config = dict(
    d_model=256,
    head_dim=64,
    vocab_size=8192,
    norm='layernorm',
    norm_eps=1e-06,
    bias='none',
    tie_embeddings=True,
    lr=0.00385,
    beta2=0.99,
    lr_head=0.00751,
    schedule='wsd',
    decay_shape='pow',
    doc_mask=True,
    train_tokens=765100000,
)
Each number is 128 + 32 x the weight over its row's rms, rounded and kept within 0 to 255. Layers, rows and columns count from 0. Numbers have three digits each. The size before them is the row's rms in percent of the matrix's.

# layer 10 attention value, 192x256, rms 0.123, rows 109-191, columns 0-127
093:137084180112148150192169149139176158120129119169138170161152106191127161087131148127137097121101118140090150180133124114109109111086115140129144169143073142172152178098174162173117161127075142141102111114096113155113130151059117178175171104148124148150136148105121104133139106159108086136146103175131151098160103151114085101120112129119103097183138104122117103196095183118125087158095
087:146041137156112062094171114076116144114134118160128157129067157058092130134146106127159161109091144159140146134104124138163101144193182082100123109148167077176096135171056167104105157182136147172107089139111099124193170139165129140083108136082123119174122211125087161124121107078159138093140081151151098132108192148142105129161162137094162157131102025119111140143108090147084133158074
090:133115137125106148138126095130100101130110115110127145135126066123130151115144079135179148106084109199156130137104103132052074186051187107115122081121116141065105146117109091141112095098146143111146130078093088135162135108124180080139150087049146172153148126105137125130131101113111107108123180103095078164208088100140129154135074144074112186120175125081093162106097156154085061085118
083:139126087124151152161164123166103080120074091116108077138113133154130121103161096212083045117102109083157218135127135112074110140100115120115112056131130122107170110119152100062094129096141099161082092134058131083104129073105084105141094106120137134180086145145148169160113179140130111102159097087209115115110170127120124101114079160165111145141098163151132116137142058130117150121149
092:129081121165153120155135099174187158143176141098172131128108180095110095130120087113154132160178152109135096124054181152151107154119134147067100146101092133109143153094155113127151153144077151102168137094095109164158099093122120120150106041117115167114100133154121135119131156097120162116163107172093127165179122157070088113155116154157181142184168137161072156159110169121125111157140
088:131137156138095109185113110139074136101153071195177097129127116165101078121088195107152114145134132077155183127081135178143142086180112076109172121157108150121098168085131159092133076150120176145156133144113168159088144117144118118071130103106149060071138135122110120103155147109177099113075168142128096154075135093142111129098095177065045084088204143125172185146101125086127149128141
095:215152130097076064129171117117134105093155141059159089128143137096133125142107141153102107108176130107123099157119121122111126068113136162157140145100107159084063074170161124089125138145166139110164174109177167141126135131096119149118143093110166130104149194081086132164111094115111091112150158197092164147156091147147063133103171149151121107152121177124140139123144151135112090158161
085:087126145145147128126110126092117115143167125125116100132092064106141129073150107180170066121125148127097127135167154197114114141190101121126125129118082102155098146120147131167149117088131107155122122140097135100077139110090085149131163131173133215106181109204140130125129088060147178133091087154087054079149150106201093140093183145142126121133175207141142141134121155162083090088173
086:159094179169132118153091131109144138189182071134128112125106110113125154102127178149133096149146059144133096196151128132087130107121132129197073190083091095118082095062118093109127136117177147119096101154124160142167120180115114093166093082138125142149171133121152153163186182085108175152077136104172060124151133128115123113157127042096148177116135122094138107156090097185149162056132
090:108130071119141121131125168152118186119194110130092142166209087165127080184124143125144114154102125066170180134123125137082153135122150131106128147166119057068092114132063112105147123111174100140092103164156138194126151136119133175174170160101108188117072170108161124152101147172141116130102125134096117126056121154152126142184091081092132081127062115156067071174101139089153204168122
089:163107111148070164168065082136124118071081120126124160139153122145087091138069183150133100150168178089149072154159170189107174155152150139138104179091108131128097063133161108137147119135194145070097100095151129122082125090189097133139078170122197126095145150172126099163128167134162129072158136133127121125173174088105146110130074127133128131123145063129082177100172149129137124069124
086:153119102064134111138141139190134167082137168135160151158147167118164155203199109120112196099139084156165146122133151118113102104164145173093130172127146191101097127155086200137119073117117087108142126117144065142145124106170114136086108119049098143157245158117150121114107144161125149117162144092169093146104169130214141158148118109153113144201119128185125144098153144144134095093119
089:142176121117157135140086187113081137112154105110136123058105122120099113092163103151047106131151135149142063114081143157141112077145153136108039136088112093173160106153120165134150136178168151114150170113095101104142102166164145109108149136150090144133159111096177064113184143130101165111146132215142108108112118128058094146081070155123209135146115082108113153117134055088076138154169
090:134157113055169109120147171059139131172109094159111047131076152136103053166148117187159180110181120125139079089123088122135144081116141035145116100092069123094145118128127081126067146105112119172117079119194140094155141115102067180084128128161051115101169094087141085196162110179104119128130126152115154132130126142170190145152146167184116091123118171160090118134145134095100146108133
089:174143115131153117097165111102191087124172112141205179169127113108124136181169184084119121113148151140129131066167114101102059147107130104119154107178157106124117112105138061097166179122113125155128145131149099077139150122097147076173112123130115151123046140093120131146133063088080129129102204166160087117149160123157135134146099081135121160077172143100103120107115101178160129125129
088:127149141153137084150148156131089117124116114120134139159127155174120034180153143104079158102138135140142089081124115098095107135150136079164124117131122138166237157171093138105071073135167088131092159060095132163213116165120105172137164140122208177114139135137110119101116110099136137138124012211150092088101100170143080143124119081187125097090125103108126159196134133132160120137139
090:061111142144103121161105171107092095127093079108119150135092114122112097145102124182102100117110147177185065101137133159188084123155087177142111148067133161121094110116079136222163122170153156118135128127130122193073131111109122084150070194174092071124134172119159105140151131160135144161199130049105124076111155143088158152118159100143058195091196157084140156136121159161186190125128
092:157146066102147073129177086069138214106156090167162163118154158149131168182128123124115131152094165147103181111120170148121126099092118163177105158105122123134120091128073145171081138130088094163107125123167118164141119102086138115176050123093160159066150097212175124118139152115135120104178153126058198147131186103117177092182108156150096123117136123157123135103100126119116119135102
088:148092144132149078118095134150177180118125129156134109081054104118122113071114167151084153157135073088170143098156132079162124073174163167145136071136161136100108123133144106147151127095166100152082224118097145063095135162140198092159099131141022108132127154147188139203110128095097166117150148143160095162134121131124153112144123162111126149164142163099149165091143086156155134191196
124:137131106093097123119099088130111117129163102096102106139049159123093134161149141130182073133137110097100155088095063138170142082079103114162082069110145162110115144162114156112102169176107144126201149128137153201091174117121137093156132213144103123098130138138138125073089186152150104125135151088064154110138134107086121148143125109159088107093107109130122148142168107161096133142146
120:182064118135132145152196146094110123087154166152096155131110130095157161151091144173127112080121091078153136097103146157080095110100156154110145223134164145162112145122134154098161147067042168139113111078153142093090137093203096114185147123174194160175162148153131108124134138100161117089167090105126133092081139127203126122120114141069114146101141163147113169097136124181131076152085
127:147067161149158146096100153099131064130163114135128105116125147115090087084123099096101152098111127138130097191100110130112094100090122181158185168108044138103091142137109102079046199120149096119155175114129125127108134053120155152138140125152098172153172129153157123091177106091176152120099119150110135123120160155156100166105170137127119184162081104104095164167127096117093099139079
124:123145231128078153063109127143120092150105141106131150171144136081099129070157129118114100154154138124105100109142105115170139148168110166109094145165173110133094150125184174166123203163129126133135115080105125132139119068154102169125096120147192152153117160139134126176146105106165205148109157093196117064164119107153115103153173105179144082098085088155165200141128162118114113141186
127:128079165121076114119144116131101132153115111136070122130132098097178175126184172099059182114086081141095127103164194109110083134158107109139044152104141086207113195142134119098092156144073147105125095098118093157135133157114123095110134134114095125065152151075202143110147153139108191135078116162086098182144119052148135080173130106062140170141119162165136162177139126112162109147077
124:192109099144161125160140116145109128173112143121163193150168148186108125119186144095160087095084081090163104174131107119159133121082113133111139129121164086120083154139161129114197125204139071109186131169152156109180097128161109085101137157105156109100111129139097080180105171146116121100142154175155047148157083150125081135153118049126095140093170069118141118049132136094139139113118
125:163128107108058115228084105096148111142159118168055097136120108104080107162113138149222121102136157135146093071123056088120182186109154100117114133166109159122142095163102101131103203098120070181160089167160159091079147099107120131143114131125152172107079133132101168164151129096091115121106115125160082167140146136189124147162146135185113124116169152111068090155112173140147190137141
128:085176093111145076137153113124171092154092160144174083158111107160154129147083119185103178095123143058089174136117110119183071125083097166083147093143107072145136133137118112163065109069147095121119137141175133153139102035128107080121103148084106133108129105152073083056130146091085137128206087166139156147094129185107112141166084159109186115201155141140179113177084170111120094141103
130:178162086182103117111129101126156119155064109126141130127133148132108190116189150114149148179069167158103139120152077164139132126073160102085092114175125165074142139143121053167083151089165153111136104137164150136146124077092132140164097147131128130138127133151111104108149177157151182130101137105100153135065103122129121167178100108202161095152113139128097086148127108144155062081107
124:070142099121161120140109111183132125082202107154064129162164099123109156140122106191128071131141138134127115133105091165144173128083163147153079163136153105135143094144133148097138091104146132155127077165128155133140146105135106211120102092104169151062118132142161144081143126157081214140158147066150066139129100181122152154157161117167105143134075091161053108094109100061158042147072
132:080134103086103101081101132089160163082166148097191137155100096114126167123108170115167130072106151115087119114109062138216085122155102132077132108191085141180137087176146136137106073181119116170179151087128126078163144153095149149128176170134129158108075128162166086176108109146069123128096133100111163113166149127113132144145121127143130138164110137059091059167094153106123110115183
121:107152135101145126157121136102136171082132155161127110150143166151098125149109142072183107120165158107116123090107174095108168146158128080152135180125066140151128119103144085109133130193078141083091078169112121156148141104064143111150107144085082177124102117115103140142075158150117142118106158086127192099087177152176092173128106127107191089141063099131115113143156106139159152134136
126:167155137141086178102134107117094089142134127042108124163138100129085117109121111111147133155135213128171146146115173101154107133086098143078121147119153156132095089053138154160113111103136166054183146114104090062138116151120183115091136116098223124067105090147148160121083159103067118103084151114141156128139152126106121141159046110085165104130147092198063060073153134097135067161187
123:103093076181122146122109109160126072085044117092130085110165114084096153145166147176099132135142062109160112197176076146119168194159115113112140181106147128175130212120138125123113089157153134148088084122092101104064139129127101155133088145132113175186148068070088120161094098157121110147172152139135127092157139134141106125146106122100115140099100126133141106112109129150114212103092
118:119112127121135078161146106129137084083178163101103080096183149170127135181157123109155107221087123128143153110130171165120127168111065080141139140143136113143110118152145153167184054194098083120151185094119115087163082103058104152119164096131091114179163088144080169092128112068133135101085162109114193135131107139140143146086169185128118111097100138153167149204131166134111110157135
119:165107140149165143074087160133171162074065147155143126114164150142140136097098062145147179074150152108138190126105149155146164099103099089079155053132126124116150118117114092153170160131104106109123087128162139144111142137105180180159086078172147200112135141171109150127160155132146082142078187135128125121134084177148120119188122070115129084105122145149118125149170081122131117125141
122:155083120141166144103073114141154116085087121158086162149099071151131146184060131134125181140058071139128209081170111156123091067162138097151165098159148101180202086172114149114138135158168127131116142090134100197141132130079140116130129123145123146101115118101100134168154088125154117112068108152202090125075165124128148175138193078121163103106135137099171071180104117162130130112092
125:177109158141137053097066102127186113125128098131141172171090150128148173144175131134159130111090118129154083123132122136119171129146097152144054148082155130056129126127143094166143101100149159138118095122141093064174135163101133132098134192087095087098109091171134164109096127104114142159104144082166148109133116109107141114136067152111115143109161205104124172129063154149155141116146
126:116079129134177197086128096164120062081169111153110104134088126098117134068124149134107085158091153144145111092137098126107109201103158090144108134117122156110156085075127090125167177089113094162103152135174113099115184108153123126156143087190148154123090155113149107129103152202087215114068069165144094156091120165091159107066154141129105150134104162187119124103064106148112159149159
129:194104116104128136169127145104127167158124118150113162128128162189110153127133197134114092175111136095220135122061125155156126151127122156129079167153120144183154143120073142112204097127155077113085110105166098156135115152088112133163158139089158157089091136135120081131133174126085147153121109179127155120142121122110099184121122107177082108126075082170081143171162123134115095143157
125:065179114063172168109205170111132117142041108103110071117072111113148132184105162138160133117141155122179130159167133148068106170135168139103126113072104106157137083143159167164123097115170184108172134170167098115183105122144140115104087069152091173127109103106108064165136145157129152156122125166156127135107164106086144156162182133120133117101067131131096172117093132119148088112142
131:134085041150102137107169118133168211178114154126150146140117157149242156138123112087120120164138056105158105150137063075160154148167125120093143157056175169157149084132084135124099120150142117087105164158094129138085110128087121121095096093060114111151094137153136097105084127169133135199137123139091174101084140095121132126110168106195174116123106128190102147099111123106140124136135
124:116131075172112074180147189077118073134159111090177050069141125123066141156093157106096161150149107120127186084178104163116089120144105123148122112129060108096133145135125133110145093147085094132128110128129175174155119134084133129161091119093140144112157125088168101122154116145116113160149116159199102091178117117109139113147112106129099095142090173130113214082121143114101077136118
124:128126177136102113089178146173138148134113115050178128151163129145143125195120119124161103121122148123128116090111054140150141164124079117171036110120119099088154122066092072142110126079050111131142166163121153154175210129129180141183152170131113144150126023096108099097107160158137107118118157111127101124174092159167135128118137125095051154114082120101118119126199097122168097158129
125:065013141156129088171099108086143072128091151179128140141151103175108146082137133127111085169100061140121111141052059108124134088122124180154144096031061140171125144125161140129103112131114185130146140146093117134098090126136139084115105152160106172082109131112118146082106222132147110119172128117113120163121139150080132134168208113129161109142112056124140108117132144115109178120176
124:153120135114136136140138111118116155107158135136072138160177048131108111076128141095101142141102120127105089152160117070148061103099152132143122081115121174162094087154105052136161083153135152157123091149182089186119061152089136127092105162145142193184166111130169151146088155118159130152181168163103115145109126126130161155107057119196146130087077153152128137163074158081170133110168
124:132087100111132070119141128118120131074109103142122152035110105140146147112144138127113120169127153139159193107123103130154119140139180099107091170105142142128164099143161177161088088125147145143142115141103112164161221150133141163116068134087156184199094148091163115199111142118131088122095079093131121191147144119120113145194067136135191146169139155140088150129147127106091113089104
122:170135157186125111116127138099087171136142144114127146088083181146132158124092091129104092141169147094072146100119162139161158112112124179144149122116063182163118157092178091096092124124104103149146139104088137148154166086135142172106133148128097095127162052121101141122117122157096118138123086175151129139110126124127170165136184101127125099154105138133153114159129075105150179102130
121:116080090082126144105061096081158089134076132137045136143080093183120105099120175117139070103130086117122160129160228140175114166143132134145123150069110153133138118115117143155125108067147124127154122083154174169161125138125169169121071145127144100137109081167090212142110080051166124145127109137096131117104142123128080081149195138198131140152131121126134087131165106135124106138159
119:129146132156097118156162153108131073103145092111092150150138154151085126105145160152137116129143136147104145122130177118122166161110111114134151113111067133139127118164093061111101129145107131113106151135130161157138108140142085152140126141081149159092155127164095085142194150121168162124161106152104133189164126168160121106115138115136178178074176140119159088064071081181099086189122
118:109107156093139139171142149163211095161163131087113112134142181055112167100176108093097132155072136145132199184180089134124098117126107172104101088127213145101121035094144152083139179146122150155135168142158129153133137137122131130158155138099104116175067112156133102119170176058124135119134129127104135109137126154150191145095095101122168139143104076120129161123169123133110168080135
125:107180139089160085125151146150077138178151113122163113070133156133172091131117130130032081101085141132132103130156133126093150144121113082183092122131149150122123116166181153144101153139151073126107100140117129121107108105158171150132126124135055142134100140109064131149156129077116187104119096121136100113106121180198039167075156111119206103134093160128129119152187078216160126125210
123:146134134104104163178131118088089126115049149064165063124134167126093147097105065152141148159080109157116135089151135111153143094102137134142110121113166184138169162190128101137157081127171188083102082147122215074197118145146091161120097112139103066127083169146083050138115118124211159112098105134111123203151152151197094145110159111098127142139143119131121097101113132126159095115123
120:115088148130115190124134124140165167085154106101128044097085100129170158142136149132128090077130124097133065126077187161131129144099128175116112139134096076123113112141118121132155140122144102117118114096074206166162113081098138138196181107184086093162099159110106114110079214124102143151204169106120079161154101130112169137137103112116075137187174163104115166101135122176100132162167
123:105080093129119104139115155187148087122074154096056136102106100115119130134129092073084127073122123136154134139108150159115168080178099201138124186203138168160139112114123135194134145171088113110098160140148148125161130127116165171086115125084135126184170117067143148087097144102125116101115148085110128144150142173110134099147177137167109148131147140090136109121097127112152098169123
122:108139110075131130109171103100151130117156152162113173119066173057188092076091126114059053144164137125073202147174101098128171145117189163199148117168150122114147179108145128070071094195118099088095151182170133129123104096070077111200129142144133192065127113133082150135131178040123095113071160118188071131129071125082149107143110143142128162165161065124105137127123155119114104146141
125:152114127122052137072143114172063134116156186127134073120129115090160147155165144092100182094171123101137175107080132190174155109146082153076140118106156137058184075094104089080088072119110116150141117109146144081134171140111133126106087135130105130135105154144132161162180108112160177161166135182126120120103118172118085150109163175134075129111112087123121135158114107138146117147165
124:140162141119083194160129154103137119121092114092134170135063088147112057134119132112128117144181049130101110156098115114090143088100161155130148152084115076113100119130088133131141081119114090129148108115143130093133161143144127107170118137144156135124111135170168188140133081113143168135155136105083088186056183067114160175102123106088149145117120146157079123120168048157139131105126
127:221127147121108136102156136090146130098165083116115117144181119147123133095083109163124085079115121147135156115124073120157148113117129076125135123083057161127114089136122136131047187132121125146065137129140082113135123142203088149094163101131118154108177127106154127174081115166158076091119091114118109136113154096091085106123176133078123143101125162171137202101117206069107126134057
132:137111088093171125133125141100086114120076123090134117122189133127132180089103096114102084119116166101065146114090102112153137138101121104126150192109110086138098093159100136087159117085137131193167122167126106152205087133079174116084136184172111088113088157157149156124138112131116110113130136115085117095154148061151144132144185121157143177138122211112134128117171127119142119092140
130:139090125132131101153175102136111120178125120075069134154080115096086108122177088232144123082115091171180121096131139099164096150125108060174122143099101120064117113122162129119106107130180119128201175158063099108132103117099097088147111105075109129146142126119112124139144126151151083111102128192104101117094124176166191132140140121094179102163157179144068161157150119115123155125112
125:111130159146124106145142158172083148099109144132068151074139106140113158110087150082161102096164127108120135226153149127086133205089181107123065133129150120118135143137157166115080038102134145053155161101135141077149126073137173147106184122181126083138141182128156140131156152162113121148130105104107143142146141095176126151183160101108099137123098088130192166141083160127158187100141
125:124225157145095129142138120097101103095123121162160106170141140103149162149113116150105134149150094102125065139164176121165136161128172134113106172172082153105124111103114097107101173127105151129145162075159061135146092177067172063145136114122096129112128131141137127194140137056080202114140118082122130167138152150147069060149184158093119176175096141172085170123096079134145103149137
122:084104128112105170148117115121182119129153151131163152139126117132170129141065116108117079124095148159128143134118141168124124108129164128133186129112100140159168154068167118059115157129103164114134140147139174104115145150067105076144120088069133049121077126129120194103172101115126102097085174084106135160093119126155066126091138121116140195090130169117206128145109151111109131128196
124:132074138136110098119129201097088196101110151130073118192080114117100113187144095197132123126128206148120157147166084110137089183114115133102093125117129152091107125158061116136115155180159165112107125130051163147181104105130126138129098137144099167091099128169129130066123051112137150166160104119132140106101107119117062094115120144118124154143091161099132156092143109134133160141135
125:116087114166133221147096138113140130158147131110065141135126097097129126145140125103120127104144110143119092049099106082171170137188110144146146108111152112118148085099109101114160159106126177118057114122131116082138083168133129106071073134086186145145132099086166194098147110108138177161165106229139099154115142129149111123141138151151142096134105165129179181132124063152137087128145
123:106099180152150131155085112100190086136081051098128111129169112104178059134179126141133100114180079186103137157109134148152163162119092079114111136098145146173148136112149100138120128095110161139174146123206167122141081131139146139089123144136134174098119154125169127172112104195118100120138127197119139096073099051122139132124105139174097160177170146168152166148165213174128116116176
125:100098091095174088173127127076081126132062128146133146109127133098111138143118113127082175120133144179114117138053144150156152155118195134142159129148146069079109094169134130179182143154115124094129139102107141127139168141154115062159139150146129140160076083082116147146173103157159122145115081127088152085129113168133145098116085131189171157143154080141100114141114119133167069211129
134:047115086161163155108163147123128075160070095107126135111134132086117173146092105124084153073151071110080088102170079136151141064137194156089186102096139162095137169182148154138157109150112133168137114096121088113153087098100128193140097130134125124154051132141110148089122208162081133141156116112153136186168135170170142157081128184093097121036122149126116130095171126136090165130114
129:134080125174109069071145119117156146105118121115161066214108093106123155114152137158162088102170138144114114139100132076098128138108175131144174151147097157170114098136140196135141137132105095113117189110137080057142180151159126083139105204055088072138081148122142152117119147147162165102136097173171086111145124137136090081152139052164156077129132147137165186143165040117131114126120
129:169094139074183151160130144110095157067095121124099083135142148122147097213082168113152157100091147117129149068140092063162156087088139131094112130069144113111165101112149162099147076167176115139111136119156160133114115085150142089139118104134157161155171105112099140179123080174096131104151140092096144106092152154162177082139108167100142174148083100163095135125171096151225134122175
123:146102137116107128140132123183166140093123144113119113157096079167093118144109145078143100073130161169088126107064120115114117182161089164154134157129152131114171178139180155147083091087140187095077108174157065136107092160121142139159206142170076141073112139123135137110222122134104094150141126107176103113139126136129102142091157113100109117144145119116126121135157168138159127169105
129:148075161139138083163141134155153147155197170152182099084108069157175101102129138158115101137111167194127110157112135119110197095125152205143104211068103100139134101149063180176105106167135138157138071133139182160125151155093079124144124143119129157117177120167109054127170128082092138141073148165128173081090156119106127096133121136119112105051167093180141117095144151135133151103097
122:152094126047106155131120138161153130164090116197130130141143072128135145103126165123132167075053143170106094115174090125109152151120164099114150071136087147058139165108158102117141087105090147100180094109113170062111133146112157141115183141107116152187147113216182145091046097133184128130162180184082124128134107077103130111143103130114173120097169114122137125106096101101151124070137
126:139172148107108092158131111198162112115092125202120139127147123151133083176189154124163121160151177127100188120059136066149132135111174062157172138110135098131166164105110167147103110140115105134087171093100084152176105099083119152078141172078152111159121121118137124127110141110148150142118148128081134150085158156093135106164097071129148074080150109149121154133117163077149154109124
125:106130067191122142086187084116125140121080127145135154134120159134094145120115143133114076105107129116138138126158123141195097129170154177137112150147162046133103106109064159091115141093122166148191146196074122083095101089149155125134088171100161113120186144121103196107121232113152135097112106185185170116116171107096102106112143143066170119156155129117138142153102092136123164103137
125:120088171149100116067093127097111091117175143128110114148111171161141123215152129125148168192118114078125107129147130087113100118111177097161142117121161101060123137156083144128124119162086149109153130130185153128166122173145142118074129128167081153186141146113115145166095191128074141113110134118148111146105205125103093153195102150171133163075133121086135146124115119128136148132104
127:105149127140125130175091083127146171101141126087176159148141138080171101087102107104172110162133135139124150103133153121131088174141124134124108129072098161133093120131123147145106143114127193185122096085077119077132127152127130155149095100113084214165101145088062162153135113117119109117204091076147123087093086106086178161104083121134067176116175178165073125125142160096067119145071
126:147157117114153126143154140196097116130095134140090185122117134101146086131099095129178121167148075109146081173114090187202144196110166142093121111150144130105101122146140143115161133110088132162149137052092137174139102145104090097097191095222061119110142052113088165125099130104145120168113118156167156163147126109159047133124119162163131148148127169207114047139080107097087111150110
124:152104159083099167157174107056099150111142173051144130091160074165110110161135141160127140143106151154111094139142097142113124098074178108130149170127138101185110114120183064161062113067151136108123122156184084111082167190088133165111099106115137119136052112072102140115141079180095131136116080164112064098098133194124145150129128162146131102110082107056130134162112151138106146127114
124:126087170144107171141162157136092127145086115131134154129099096152142125110070145141114164126108129144083122169080160086079078111125101128118143101157115119095128089163083149100092113082093099115115100202093157145124121158140174142070136165146185104165138111103049121123148139138136121122112137094182141139157082135099105135081163137145114114134084115143130135114111170064100190060112
124:128126132079118123086122108164098126115152127133124173137131151103143091147094097207146117150163135119059110136135127125096146148136132098123125105136073094135113120126129078088089104144195105121120140127096125144116117077094129171154092146080182044125137151086111177148123119063141092130136103161130161131184087085109209165139159088116091198178133094128105115129104135212146161049118
126:139106064143149133107089135162115170194148134077087138127123120102144158172149121136088102141109158085082136145176129072107209096129158083132102054077144082157139087114117126174084165094134107110049146140076185121154183136103127165111069078171132172139126135136117157147174131119124123114160129194179123100144145165113108105117119141163165165124114133133102098063109181115139162174116
128:126117098149150160138091116140199151116079153120156094158079131117135112154131157176076088131108084160064150140127131146186096124145128165189093217102124161061165118085149087084164126142076172048100141129119138136141115134155122125102141124111193094093110144120049094139165116118090114133095085132101199186202110154146139206157181102166151136128118130100080146124113127102179102111160